Part of a small language model's weights: MLP 1024 squared ReLU, 10657 steps.
Each number is 128 + 32 x the weight over its row's rms, rounded and kept within 0 to 255. Layers, rows and columns count from 0. Numbers have three digits each. The size before them is the row's rms in percent of the matrix's.

# v: layer 3 attention value, 256x256, rms 0.101, rows 18-63, columns 64-127
# o: layer 3 attention output (transposed), 256x256, rms 0.0879, rows 18-63, columns 64-127
# q: layer 3 attention query, 256x256, rms 0.1, rows 32-85, columns 64-127
# k: layer 3 attention key, 256x256, rms 0.0992, rows 32-85, columns 64-127
v18 105:108101150148155133070131079154119139168122121167068155119137089118115115122136142140112176190151098120159112157067101147136126087162082095127094132118140117113116109095100110114108180109151173
o18 091:142135111095124105168119145152173098122075123108128153143065136071129079095095132091105107150151145143128106097121169086195107136114104148142239119146158177141169174131117142069071134144114112
v19 109:173155195163141106101149111159099116114070122111121157117114134139090132175196140161144092117116122131072076134132121087113142131086084101172078099074110115094107098121149124140211120168179116
o19 107:120143107069125174120145083136130089141170137114145093107102152124147135097104155106088140137142200115095131094148152118110105153149144175138106117109129128127086109133190132099115129149130103
v20 104:138103094135098127092120139143140094128044133125198115139183087140132109168142122141124111115122116087092033129134149111145106115123091094142089103146168110096140100168103120156130148165167118
o20 098:165162111130132164145154084161173202119142151118144116042147118149128147106157164152119157068116099101121125087143106096152069170105154100083137072095134128173162123152153131196192197139113166
v21 113:170119177073135122131116174133132153137082141127148193164172098134124170090139165117061135089094130135110072129131053189140092155155141129106102118112111175126120127142126128112216101136111154
o21 106:083160189166173091164152108148173191113173102100130074121128152107137101138150138103122159146141126126096117124069148114140132137117112126094101152136155116178120182137120122099137109088113119
v22 106:097157143178160120125076168076159150140153083166132155145132148081117161073151122114161139108186181153130093120163101109111109156109188173169098086107092101216133126103117115139107135113141154
o22 099:107150125161152183091165122152103151131101136130085159122126144177106129178146116156114112093155139109122121125126161186110167038143113085129086106099139169130126113136143116126175184149109143
v23 106:143117071150110158100116123186056121132200124117133102094090137153161096207156148178156127135140112118063145121104094154127172085080116124144074156098122151108155138112201104053168160091150099
o23 097:127094059152145125108119151105159133092190125141091123142087102166115191075124089165131122134115185146144138169063126110069096141115103152174171121167104165158092134105117099111120147208088134
v24 116:086081130081134097120062119123093129073146138128110153112154161128131141143131111154073088136141190097146142107101130129153126116123146106106094141143105099145094100102102094126073100180131054
o24 107:177130151166189106131123144101096054126151136137091141125174150090165134075156180152176102132127100173130075141111118067176078096166151109134193168101134144119131153174139186179151069110133167
v25 102:069145112096152134171138142051100098136096115105088148166190161100161131163151123165152109132119059107112135147107114079163105144178149064124168114159106172125152108180157081126159128115144080
o25 093:175085133129118069149132126130104122115114122084119101164140102117197150138147162140143164125090148169138115166106138141126098149114092166154104131120187083136095051098078159076113103148100113
v26 117:129106151130101118124183051137129154178142170109129152096103093135136111099152149112153124149102203144110138155103071153095080147133054084141142112149137107141122125093143069159103109098120150
o26 101:135091040107146149199098124135144114121196144146108114108123105150151137103157129131105078157113169106071116130168107092098168117107157103137139145171103181157143147172181181157127120122127093
v27 111:126110125165137172091146103104171139143170103116144122130112112209111167126161085162121084102100105107105101162101107098120139139136147155110095109100075116127123154134154126101128099170080172
o27 108:119076153088086089112168102117145075070158121179114087154107184074133146155149127129140207140171111121115173142083092145110110158111069154153100138150118175115132118108153148106097109114077084
v28 104:119119108095109119078151179091129044147122080150148154132154113138152154127144154176133174154153135107145160158142113129039171154141182147165140162141065122092114120095143109187113070175132086
o28 095:125086115084135150059176167120150101155158140124067129102113139091142109138190133190086116175141142131137138147072147112204090143158121091144125143079112082133117087108118155103161175114112126
v29 108:121144142140095123140118161179098093087188094117110130111094111184114106144098103105163108110153106141122112141100158151141077158165159145146147112155166119131125142145115125122150131146102178
o29 104:147096133143073080156105158150136135153163140132113099167088096176125093131119196121086169074133153091146096147175105087096172100149112137124160126104142149033100186127122185136160109175198127
v30 104:140121083133135177125169167117136091125091132110132135161141163142097104099117102164176116186111124092122117118185107153117150129130167147121193100139094142141163123138122180163126168174122104
o30 098:105137139119104095131183150194125076073145134108175169089162141154141122161110107149138170132134078125137136161136138172192100111085143137133065098105119052103100080131102104106169119117125220
v31 115:147090115131119121102126211131124116113117094180120154141099087189161066144104160138160127188117143129139131147121079172155118127132044136100090121091107135118142146097134069148189232121107136
o31 105:146109141158131136087187141132093164105104161114136078095169150159144115141088142105138124125140144122181143154149188138129113089131122078141110101217148135160222119066125187122167095092138085
q32 080:130141121172051083099090167103118102162212127101184098079119131116167166174132091156153135119137163164056128096179129022152164156066150134131114112058164115077127128139156160128139133121107158
k32 093:142165131078062147182136087158111154146133111164144076180111136084157142122153088176154163081120102092144044106147139128085122149143105114143125094134098136150165125151147170129091088141085139
q33 098:120106119100102121091072138134095122131148155175128132131201133115151111132211153108152083207083120254123047084106154118088098149122106108196096146127195125063170167123120100085139187045133129
k33 112:084103113096121079137132095147179117149150131168137164088129177149062084096100068160068117121102169148155116135168101108135118154110139124142139121139088121146152114166130098137078128140103170
q34 100:160093152137079157145142135130120127114173194126185074097094105115168116167151167131155133097087162205110118103165102117072115123084117178128136126125126133088181105141138118052143129125121149
k34 094:126114101115146083172142168154118123133177088125069101104156139111180102111169087088143133145149168072152151106148130180151112137118113110093105140116113132145133155185143129129097117109146127
q35 087:063099114143167111122099160090094074063161127182187141116093128219170054096141166182100083172079164216104085125184083123132089091112100129161076165098126158131146138189133116133134107114118081
k35 099:183144091110105132146132113168149097178143119050122128115194161179189093136097098065130056111113166104113133136112093119101124187086131123098121154154063125114140105052145094132111085168109158
q36 098:141212137094109108138095141091118155198130106157090172107124095120120115096116123153099104154091146162138104109094080144151115147119152069119156121147139098122112184151145166120144127098131150
k36 093:155121101115117168085158085153121128121184120145178107111135117187145147112147077133133137123050155167076097141185162085142135099085175066123130177114164093119135118108087104076127076101103102
q37 106:156146127137140095137176149189171104108078097122050111126143149122088143118066102123138077113117145122208113141091115126120161144129126196119143073129087151148088095144062112129059089142148079
k37 126:119139146164080169092083143142088137184095142095101172082120148141178103161099187137085129129136085116132078152095141138147130100157181214121123098144169109122107155146107102126140158165092101
q38 097:109117152191116100167117149085122119146155135156123138141125087140130061172102174082129081150142104127112121107107078106135094148084080139139177120102099154132158088180183108129169194106115148
k38 094:118146098141130155100052070133164084119096082107173105106139183110099132124141122140107117133114105107145095149146187128128156140156142159149084092128127082116134074125138140146097137109136164
q39 102:103178134173156086100115116123148106142104121192134105177113118095074039114070136158107201112141095065146122161110069118167110078141168095130185146188132159151101139141116130193165139093112118
k39 123:149161148165108217123074153118075138115099127093115136101129114115133094119145148095153096108156164212143117097136101145100127111107137145117181117162165103130091141121129123144169131099136119
q40 107:108080126161098108179140099104135151117193074134150153110139160149120177142132159140149146158117064146099098140137218164141097137117119083126101103060181094095140098141161085077074118169111109
k40 126:111127136040096035148153124133159116182140201071136164104165121106125143097123126105093082159059173102142126163120097173110139151158111128151124156159088136174152150180094135178124123159113142
q41 103:142157148167150138164104143080152150146154134078174124140145125160121132080139117136090171129155125116152111109132128158132092130137107137098099124106126133106146111121196079129137128098100130
k41 106:121157153117114193176112148068052203185136178133088132166102103139130140101116154131115100091162144098147072117107086102094139076067124108057112138125158131141105144158160173087150149141117115
q42 102:107113138166139109156105077137138156129147126157131118125112108107147129131089127072128136128119227104113197117132125134182096106109163176138076127070125078120109151142118108120142137021108192
k42 103:125100078142111186148096108124102129122149133102164131156144180078158181131054085129133139144177149147078108103158201141126103163206114086144160104069170133106110093085166131168134090197127054
q43 122:104121184142111184132169170123097164067105111115133106152085153099129179159136124148166110136128093104108129119135151107114113091143120143137117126094123148162079072174080145113163060113166114
k43 113:069144147144101135102147080113157124152100107115122104086137147113109064145104135119162149083105160144193159141147160101140112182142062137134134098205172126134125123157156157147116172103077148
q44 108:136114125126113103149143116112127113158145129090087140121086066093105197128136104157153112139113085102091122147104087147105122121092079067149114100155136162063110109102119131166150120132112163
k44 103:124126151143175137054096136183082160112152181104130134081113141186178136154158100130059120134142105172101154087183190100150156160127057161153099109108147118110114124170154114102132151109219118
q45 109:129143130160090167127117139141166201153098103113119147156138117117082103145110120156161098125106178138116125121135055139120127120134099158107189083154106148105131139098104147085134110076149127
k45 095:114135125125165134138137079161138193130118134135136138148082188176127143123128151138129151186127099053158092096125103168166139083171128137110132160132145143148147118173113153099063101214096164
q46 115:099101151127066108090135165127082136146182122151140120139084119183143160157124107125137165119125167098131144118103126095158116194092086156096097143094125127129182177180065127109128114058134110
k46 098:170174174199155091157097161144098101142086072091123150126164074148142114112140153132150156074118146132132153104102103045120112105097108148147144124145126083125046161131111135165136122068123139
q47 105:153112111084145122081113151126114098122104090182158046118117140124146110124105132138167155111174100137150110110087080110087102096138052182187076121097133165121145119099161111146154120164081097
k47 103:138188069165122184182127163209136107118177068057142111115086104154151099125115091095129148097133109106154119126109094117109153110111114089117124111150181158107043093144138141146132128080136127
q48 103:201130122076126220142146098107147153098133157133161096116135117086114086146118123144113159139150152156143150111075143111080151205120082129188065048123131114106181139139094091099164155144151139
k48 095:134060126205082083099143169138155122148148141131131113116131119166159152072045123185152117105169134062134127117128125105152170124127087138046158174154094093110131110138147156068118132092143166
q49 106:114151106162136146180167149171057091138161149140140092141154144160109081081138137154164108143141141127137088124155145120093101166136139146148149202171090103165109103158206075131126154152127115
k49 104:119119178121150155052133196105174079092120132095102153072153130082144144177123118139080114161090148093064142110155144146076178143109124056162101168140120118104145116112134150095085116160139156
q50 110:099184092098135195146121114166098069082132154176186102150173128176133091141077087144143121149115123177059127145088160126113147146188145104135136093151139159127164139070075100170161178185136153
k50 116:139125106156178131101141188151094110136114095129123114092136144154081117154076111110076162080193101133180094121114117076113133157117115185112120086158091188076036076140179152113202138106115140
q51 112:103108103120146157128144103151119141112191173082163181118132146120139094139042119139181164146154127044075127162155129082119147110094114083153146180143093104110114132148156155092089120101072141
k51 098:112139139167124119050133141126120108144152097045106118095162135120133109106079153119152060156124162194148165083064142091151090077151120113093176127119154106163077183113102127165092172158112155
q52 108:166108096072171085136142168125120081132130135113082144142116178133121112107162088100124150125129171102168159148089120174104080142195138181125095101126083119149171166139147135125157112136099190
k52 102:133107146040091187138118124122181148111095158163155142114068096155156172186149188121114105165126086131111080117180117113144179144128126141100140120171090158081174153143076138128098159141141092
q53 117:124106132158131093100121133107124062178088101143117135136130118092143134144145121168048131088166117152071140113112193134161095142128096147126086108150126085141204118190166116201097106129120125
k53 106:155114064111150175202130195081107140044163135082112121093158087122112135130128098125123096144150081160150107150083122121093133126146127076090073111190153138140141129174130106124165195060156126
q54 096:109084045151110105140069147090099084087144119179167112097111093132080210073125202159104131119096144106128092103241155072149161111157155170140141170124101140197147131176136147129161123144128146
k54 096:121084093142099073192154157071087109096110131125131056167144093068115112109111188143122105100085108108176138092091124175174149155094148151151101128119133151110121120137130115135150127140144150
q55 112:122204129158130164076161115078101094160133137131120110112110140197126143127128111138168169091122073081144108108112109093157186113042106190123114123133152085112116091188153102123109175132117120
k55 110:094095137083142069129150175206114150101131082113142164059169120125114148188125168157143137186097141142165057111083129204159164156108123134140068145146132153146132105139060135109107157136109127
q56 097:141144125122163166117164070118133167109114152182091102117117148163104149118165153153160120067179133138167128152108206103080118111170111191147177106119123092116095106122131089101133106099100140
k56 109:091177145150134142130124172117129146138116105096192124151129106154136121146116147100133137131096111100174145127139123152141157123118129099099121124118157168117115110148166175165104142133108164
q57 112:153167157118124172125171095156130128099121110091118103163121159108141128139149114179142160114156135117108121126125109133081121079129049067161091119156146160137154111140118169104120124135114120
k57 103:164084047111137086118158136173141127141160118138119146140133132192141122127125100162100115165104083149116123168130117092158190157167134120068095177106130127099160131182144081115097144113189116
q58 095:165121124188162165160082126078132146154160124142152155186127106111112119113146100142110198136107130147145127134163114135109151104126056062122098147101153120121124137105119127151152062135117163
k58 084:114148180156067101143176110154149097135132145137099127119109158176118074116134135137141094114146192161159175087151082116146124139114162106166142147103157073115138136103137095120180146197113101
q59 109:110095158141130132146135121144105184142154132133129117095142138123125074144129163160131178112148185130100129160204186140126081099103123124149138158079182102137146163175183075090105184156128122
k59 098:153075154193123109111146184152130120147140156115129144124167056118158189087120172116141133118106087099174070103101125137161120156146140141067083125143084148153116110151133132090150099133118155
q60 105:156099142156079141102099056116159172166142109128117117144073124131172086152116097071145080093125132062133121111156129076120133100105141181191128092137146109132156079167112138133117158124112161
k60 102:110162127185157164079101163083123089118114087136184157119124103174181116151135129115156100159160131109181091065094116133104129130120124179119112044113121108174106138151109138139167085130123114
q61 108:076149169147112115144150119189125150089173132119199095134150142185186178102094126155108080129093146119141156179120147114158106134111153133121139129140163173188083107144154094157128129122111138
k61 098:145136097088129135145125142097128080115147191117163064143086116138117116096124123078082143067177142130144088128105103179115090111128113131181150105108067156122150113184130109119118155184146130
q62 109:176173092143131144164131038125137179101083166136112114152066147082097140166110093164161126117118142130113139132131144159130151164104095109134141135119140154088101131155107159159086048090122147
k62 101:182155116110119143133205148123120153150175083112087114088142059085116156160132085089117172138136154140127190143131154136130143135080147086172156173102094114143127144110102133120116184145158098
q63 110:133116149095105116183144184181139155114138132178163120155121160164143133088089099121091108143120200121122149158097141118132121183125167102067202167096132042096073184142127119111075124160113129
k63 100:101133107165127186131101137090116081156143058101146065165141143063141140157130137119132113131147065158061171154136112105112135095155120137146145143166152158148116137180150163118143136123120095
v32 106:121134090113079137126060116106136068143147181133100100130158131088128170205135128063107123135129079155187185192130158129152126145138139165099155087100162114160074091060085175129184114161146141
o32 098:108167130144107203080141153087105119139102095148078190129097144116170110142106124170107142153102117143149119118111128109158141128114120091111149115154132125121085115126157121155115167056114107
v33 102:151167131086062122170162184131171077110117123114119156121145119150085133186116057115144101085122144114182181139115121103147157103144126094052133111171134158137100182132110126178134116130133131
o33 096:185180124124142084119128125160157155164138139083101130147129157105181122066145141132118061105136169132033149121095163132124113175143113127119160105134115113162173111099137120140144106121099102
v34 106:083134137105111169121161122129147136117145080115116122182144160075128172140170142166182170103140140137156137075123173216155141134124156107144138097186210128132141105147085107146097141111081083
o34 097:079104148158136186141119167089072171171083114176122087071139113098155070136090091089158120075102189105088115096136092136143137123134133211155094103186045136092123140146152098163114088131167161
v35 110:094126101117137129164179112097148095176135117148130185136111113135128110119110110120177172135110106133149140091163185110156104139169166185131141102156114153127137140156097073131136130149096063
o35 098:122153036112150139076097133162122179116145155145144122128154141133131134083113155160115143128130149071111141156113136097167129116087136096173123175191115108079112065067144122173105085116124126
v36 111:123091140153109115145121136155133109108108098138147071188120162090115148118123153141103147169185134102117094150161113078150113095155162074097122121095130134150103105128077099119121125099134129
o36 101:118117093124107165144156160195128183133151136178092079129132098068100143204104128113116188145153109073158132100128135161097115180151124128145186222144094121083140118113138122083159149129118115
v37 111:106103177125148121088091087119172141089129150132152154136079179137124133128145075196105147181075110113114137143134124178188140136168146105144152074097123146114092106150105136114104068166098123
o37 104:162099113105133140150114115093091117035127153098090180148076137087144113110142165185148157117158167133130118094109134183116171133129139144127093076129122144057165197160112107077111157116093126
v38 109:088138152120134182096142069071123133187196130087114116110062150088107142069113107124143144139112162175114200078176181186085160141124207126134094117079148178146131142135100144140104116197121152
o38 104:152126116148114144095146133104162105131155090120097134145163218105132121201096140121106077126143159143070109125140081166131100108150159053134155130156109078180170134136217126096132133167114159
v39 111:159127120107120132124115072151070105112129110151106185121148143094106165152111124170167078167121136101064119117129094188170118075184149130120115162132098100090159162101128121153067172138110166
o39 098:121056136099118083132188162110133084131135145177169110131090104161110147163128105141176111140112115122123130209149143122131089180166136115128134078150099160149164122144194113081193138204120112
v40 109:172129046142098070166127135112148133091082167157148108180139132135135115131164122169117172114142122094112172178068114186120138141161093125189170112133148087154087123118153165155083127154161154
o40 099:157184141177084168123099135136147120132111109122129119129181096177122142123120136151125087151103122129079062132158119127114081131102175113130066123145148156111116114163116128106146188102143069
v41 109:120189143129124127180133140122147136165169063164145133122135096087134179148122154130126115141089101160122133124138113079127085100114090128096124128136124112083140101113180109171147125100107080
o41 098:126134094119169157086096033110105125142153150115160147132255096114100131175135072087108102084111117089188141147131146113161177165117099142140075090135127146114126144132081164167128162109151109
v42 114:104115140097169072171076123127127108154182055110123124115132192104167183126135129080133136117130107135109162095107102100135120140114117103131045110092163095095161144160128134124134148115115160
o42 106:110079111145050161047139113131062110157151132137094113121177191130126150155157069118180141123164109129068106109161158143115111194121115128117153135164087134132116167106156129107124159118105121
v43 099:161074071128125087094164114138138095143122124110134119113151101137130164108097175156132110104178126096124056158100132132121117119108057119128101151142112097147144091113225132129115122051104141
o43 093:139143177130108109130091123116124121115046114168117091164124110132100097117116106141108158107135115085140139113155106139182105129133116164100111133112101195151038115126136120145180134165118123
v44 105:149141166125165177118110087143133137127144103104144163138110124133184168166160150151131058111115102160169095133129112085147097113161123106130148113126032128160092056134132118133151150158132164
o44 087:121074098133120133160164109109155082135134120146103157065142177114113174102165071096106147171168081107184172133098121135141113106112084173143157076131130168111163175118108105118101121115134095
v45 110:132136099172096101142139077079053127132143120131143150166064184198170093106135123123138122122185112099137133149130081112116150146135076124146097135121154125120176090137121147099176122139135107
o45 097:143161132156129135104129106151062128044085150080093175125102108091068152113106159115125155146127127145137088138125122184113126133066098143150142158177167145173151076154125188106072161076130152
v46 104:198106130131165076137116156123114145109091102166157111128132129097065116181100173116127108130141103101136104202091083081150131135124095071088178076139143133120129092115110187143214095115122168
o46 098:148147094097095056137130127173097125139084109102133091136135109135131119080129095155079102145145114148087144158084181069188131099115173126166104130101196123130145159148107233144156155093188128
v47 109:132140165159118138133078204117170117123122066171148129164102076177147156150144155092147124171088187132152155080145086114121140150131085134109143076059147130169132123194180118129162125153109110
o47 097:066117119163117102127117139129087137164132122109093096145133185115111170143096101145131130102159103103140077096075118122173099143100164147097148132129100140116093093116122154149094066062112111
v48 108:169141088156123184096128152176125108145177094096138096165146078115143067145110110103102132140103113089116065115158140089142167112173109130173071148101176081102123137116094145107085118123110107
o48 101:099122181156123123126105082193091201118111122091128170172116149123119085080122128096150108122094109132068155164144124136115108210064112096112128155155143080151111084089171059112098142126154092
v49 101:111097134136184120162152081113095138082125082141140070089125116048141093135163144123125052104143170126132099142104175153065123085146147124181120118128150108049143128074181138140175134133121181
o49 095:183144163162025120100124160097135099166122175110097133114099171146104169066113140079118159178108109103091120143083147184137075132087115119125115131153125082102188130136142147102147106148145115
v50 109:168110092132143095092120082141201170105104162142148128108126120070160096172116143114129117079115105136093112129111078078144131163105151144111133090122166157127149150127100173113048158193204148
o50 091:169129211150125130106142075075077248139136141146117147165054075129161166074078095158131141144085172146186139083108174076129138119142161102059129102126087088094093127128160145111102142180139101
v51 105:151125059076111129171168119216094138139114139127146131110075113177136120088112140122133114071168169102055105105183139134105131060077092095072133115115089105129148192116173151133191063160118137
o51 095:158083092060098095110188145108125201167119079143070205100133156145165135164122103110200083117104081181129113129109111148170072097099118128108127078117160081119056120160074146152138143126135084
v52 099:020114151128092113148153150123111105128116093111111123135094120076159048136123091146075102092107145096146163095195087063114120159169111133124077104178171122153141152056104130118134166092139170
o52 096:171124169176205155078056188188158156108109194146105132103092151138125093141140089091096150090169181167115142111158141197055113131136157139081133105090103125122120157140123135109168133121095154
v53 107:150153121184153120176141125116085132104089150130100131094131139121173115109146126090103156195111156129151106113097142149168114109082113154135158154110129122110138144152132082129133133115119186
o53 096:092188090159168158141094137076146123195113145131180135069081163087116048083130111147163142136127115139109104130113177090117112104153153100108159101135127168127161111123187170119094150110131082
v54 106:219092193121110136151179109130088170135135112047142102165127164116193128149129156217101094159142149092132143107130152159132144160105189152142093101120153087099104144117164131113101144128119099
o54 096:078165139103116167171124092133160162089168118133152175143091072138106090168150141081205158134122094173165142148092092103141115043115157147118100165151138121130114145169095127127113137122134121
v55 105:144137107138176108160071161108136170120171118179152153126082140127110128117156123105098152103114147143164179160178141148150163106141135090164126096084117143115172117109113107130128139089086148
o55 095:112152095140140112125139140151088166099139050164095046098129075145109080096112142110102198133170111121132127105117126166163129123101086185099087060175127091165085172090137164125130153131172135
v56 116:130114119104141134149199158079049133160098098121112163130161162159109202132127143085176106125052149095142128114141146109119153161122126094129137203186097122140110104126158162122135092186166088
o56 099:102129069132155107157141100096160132141136165125092102123111134122155163100066188090150085151109074190100107146102138134162120131182099119138094141107164138091156084141105089132079177159078158
v57 106:112140167133035136118110136082152055140154117138115124182158145107139112155111154091144083119127201089066110166112127091126130166127163087121148102138152092134108120129092100141158115093072102
o57 102:117107106092143100146134098087147077144081143135081127137107114123123186149058148141133095161171065226120193143060105163141144120117129123143149057047152148170118176102073098112117104108132103
v58 111:107157137121142131175091070155095084140109128097160129098147154103145147176167115097113126070094104145140111148093085153070141107137106186136091117119112117113143092155103088105135117166174123
o58 097:075124143129103190164133140131138089153114156095150169182135161146140139112143167105079090146073152132050086127127149143176155123135121116110080165133146122148121181205126164142099086113113139
v59 105:060163125122117143183122103103103084119110172158121125085162093071101133097165128137062122138168161130114071186109130182179134140093129090161111114146173120065117096102157139128168141158117147
o59 095:163142141129150094131116146142136191159081116092106141134143122096188089108131161148080138183116106105122131106097119111102086094136110147143130106105091166103130089160096151154104135151204103
v60 110:087093128138125137171140136135150137163089157081123181152079107120176167126141128122114127130142184120110172083137073107143076090174107119142112127141175144100131152070110105121120108121096130
o60 101:124165143080127128048118177188095131112123155105082102099174149126082106153099059087191209162129111146086083150128136179160175113130101122133110115153121137135139125113178154128154123063138091
v61 102:099135109157141113141163196108167100191041106128138122137121095136171076141135147118122120186084107065166142125180109187149100130095147108136143148107145072136150120111111162148108112081100128
o61 094:121122125151157045139112136123152101105133154153123049103197129086111147131099122148098128179109083139074088145120150153116104168149149106088066109131134126195137143128085093176109133067187125
v62 103:153139118154124148098150065130122132100101081230162141092078130124143129147150113155147143169109144147179147105115060079174077138138114138130153138123115122139195145122107115113129122113142140
o62 096:070094174103118117081125128064097112171135107162114101102110125131088135109085119124165122163196110070160089129107167078182126163179089145128123105131169156146083084140133094178189155065100093
v63 109:118105131134075127106182165100134109149087103118100091140154108175122161108149065114085106144129142111163115129100026131160110074132124143113176140073132136125155130124184097102164132146159096
o63 094:132168114126120132118149149094155180149146127132163124161181134136123160120127137110088160100104148118137115112142189066188106154136111152162123152092118150127200093129103119147169070117148095
q64 063:100117105096152150163147145087131170094074148075057151109154123080128154096057104144118110086134154109138135160135151103124123100077090126070133166149112167099152141161099151143160114165120131
k64 082:126055114150129129143105177134094150162117076124133113150093091155152143137158103077063118077122129140157095096142166213200098108155087082074130067149095124102138151165079134143141141147135099
q65 075:105122138232159120079136174139180151205147142111121106174113148089119140130081114079119141127142134180128114130161107108125098131093087132133090115097089126082115064122127096147074138138156150
k65 081:142179210117092134142123146125160143138112127097106158176092120159143111080165187126138115092184167134161152109106146078174141115112073135147145154164160147144109123152108154151127162053089159
q66 085:087121162146139104076144163147158170157255089112127154093114092144158139157103156095113158172127129125095124070134153108140108142158093142123110152045101161113123076160136143167064155098098182
k66 078:079139152146155095076139137122163087198122150151114116172154172132113131164101136076116128105128077083187138146048123162134098114152135133071086133179180118121138133191105148098138107125106131
q67 071:125132116172126152101129102156104162176091083125102129111119144145098136160110084119165174144137045087144178160148021082173138127142134128095163113140136125094104184082137124118108114152167118
k67 074:124084153165109140148155154105150132103138146108162175137135087170164206147165139124105100151090159157094074124109082153111154117108055117159103094107152135123175150140122173067120151111096086
q68 087:177169159113136172089123170138110103103057124107135078152149137109098133117099103086129089083168129200174146116167070169150148122097112083135127131114119112128081137122114148107116119092155131
k68 082:119151120206149230101111083139133127069177107175135145189159138095169047085162095131088123169109149183131139141172117125143114111178185139118126134156128112114106156102096082124110156157123153
q69 083:066141101128072127128109163132132081120113179099095114110182139099089109142133157127127081114144117134148116078205145194113093171111100114142151124068117158155111130151137163127173167075109119
k69 071:104136169169151146101125136153157079112092130133130075187139075080072128138144144100133107173149163136161180191140125118114123138106131126159185150173100117124180159178154102158130079088127152
q70 078:144135126157116107144159158136168107146161157086091164161131126165125087103168180111112118085105134130125096128099136120081133113162151131094131136155100122123106165119180123125075177167109150
k70 076:146111133125161099134104143132078172141058093108126192081143107128157186083088140130147163163090141089088098185103063130139153128171116159089089125136102111081120194148105082112088104158142147
q71 093:114126085116073110101149093132123103133158128092120109102183149131132153154168110124155170111076117065041131129144134121168124090078157085118137118085126060130188120139128137099115101106134086
k71 076:071128089110105082163175157088155131166081121150111126123163085103117145158132108146078164089111155174143136095124138114111105109132034137105153120134169133133119135106155172140150160125120058
q72 095:168108093132088179108122135154168153126120105152131120176114157155108129147067102130149169111110122174105171112165081133120123148136115076083151144172091149143052147112181138141097136096138203
k72 098:112143098127077142131097146123115140128083096145123107119144196134090030162129102173154122170156182127106152102118095123147084170126158124139146140113160115138091124119170066061108140074112138
q73 108:136144146148146079109133188116112135103099140161082097135086092143071114094093069108135117111163129123211078180121132110128174106120174169158167114157122178155068116183077159160200161153162127
k73 088:146080152141177126073174109153090086126078161181101095104123067109123099145083098146112138153110116132171154148074164094122161121154186150119092109135107111121083126114088157160155132166159096
q74 084:128105119175136177095103162132128123100193136071109117148158143123167095116085149109094130107138159194109175102126156126143099135061120151132069142100125111116119101040146074163127136118123123
k74 083:146087083144081147141184132061135148158087164226128119159098136115111093177099084121101068064089154119152127145106111120162119151120081086147179062122202175061159155111120151144114151167086124
q75 107:164113167122133057138150121099177130112124177047121072188092116100099093109129146122115102141115157132073141100150100110071102136139129070182117154085086187145124136139096163163139118110179123
k75 107:112086137139158130090138134091132158117145148110143132175119080108123154107084113099118152104124169148188145097099115145051112088100113112120118137127111133094117100167120177150126175155153125
q76 113:126162143148125104171099172109229074164138182132120132141123134110103085149104109061162095118138126149134174178127131131132125092151135156096102141131119178129093161080153138102095126062105148
k76 101:040156149126164096090176101109112155118095199107141163104126120082134149111154108092098101124103182152119171121115159065158134128117122148125121130135112158131148161128118155123180089133132090
q77 107:185094133130062115137126147138165186116161072106104128108144142107124150175126148114076121114125132114115154115165025127110061149150116047120054114122117152141144092137118111106140121091123149
k77 106:136131183179145104120166143089170100128124152127138131189139104155122119094129124096157123094146114175148142070133112055105103122092057161108151132139113174155129137142132144151125186079153150
q78 089:147138111130090138122222123121100123106096130182108111150086150104129094112152143111165159119117149086116116114173109152152162109113111091111104127138132078170118124087110171152098108168166089
k78 107:200100102114108140083116117119123121129146157082074099126058168126137090102132114132145154135138140060103137166154164179088195142134135141175127105117124134125185188135062125163082128129145151
q79 095:098157086076183149131094194125081125117088127153122117115193169113070166104103089158211120101121125101114068124164150123164117168157083189067094101137172122125142132153158081136146140108125144
k79 096:149157123117133135150102109120159049110112169162060119148146149128160187197136155100184143142110108166107149137157160096125148026169095119120148106157129198150116153131083124152149095152076076
q80 096:121137134137171079133093101185132147153144156110166100106121077100153142149187207113082091148142118107098137122098139211098061123200088073172171201148124138207137122099159184122073141147146123
k80 104:163109113093139129087194103114109143075156150059136076067076136075144191128149132148108182122103133139094175145150133118095103157100154134163127165134106064104122099119157122157108149104176171
q81 105:154084173167123172108152153120141106160161159166086159101086118097222125087174162077107105115164154072080095164108138095144101108118120144140066066144126138140139100123078107103119128130105146
k81 095:054126174110142158127124151147125196177152095137186123096125107211156120122100146125086182086123115137144139047095114134086175150133133109101111130077093132125159118126102131107109080129144114
q82 103:159165039119179125167167144116091110147100116199118144099164132142114170126131138107115106153091145145148073185184147107134169095132114201106112099076169117109146108080116142100174093132116146
k82 101:150182115107129177143109160151124078172131143116147138167094173142145117061166137181114148168148102086033102151103157104128152170136151114121152109133150141144124104101118085105093116138131185
q83 117:154177131088103163085133153105088113162082161132145137128120134122123123165158108137169156134113130186105109147146108110139163156109147169137077119127135169088177134098108112101167117160149124
k83 100:048145111157167122126134133113128093116105130151147153138122137097095162126141158118116094114128135149198110161075170089189129124170136151083117145111160169154160098109166136083133108125154108
q84 097:185079131124106105064155106178099111161093141180154168143097123053097174140134125139134169132137118118163125121148082125129072135111078155089156189154112143178154156180125115084075109114170121
k84 099:143109145112145110126133099125124160138099128177144098142145121136144128079157105185169092173119134158134090092154060120183067076169096141111143145124151135134142113110105129137111129103126139
q85 092:102142161156115166133031119065079094179113094114144221116103136155127126157137161127090174136136134032148079113116102124170096116073113147118131133117139113154116139139176165168144137193076054
k85 111:123161139136096151138129108118157166130104133134124129119176147132127175052129058139077116218104111062096120158121122107192134143175197099149122177120141111133130151134162112098100079103178140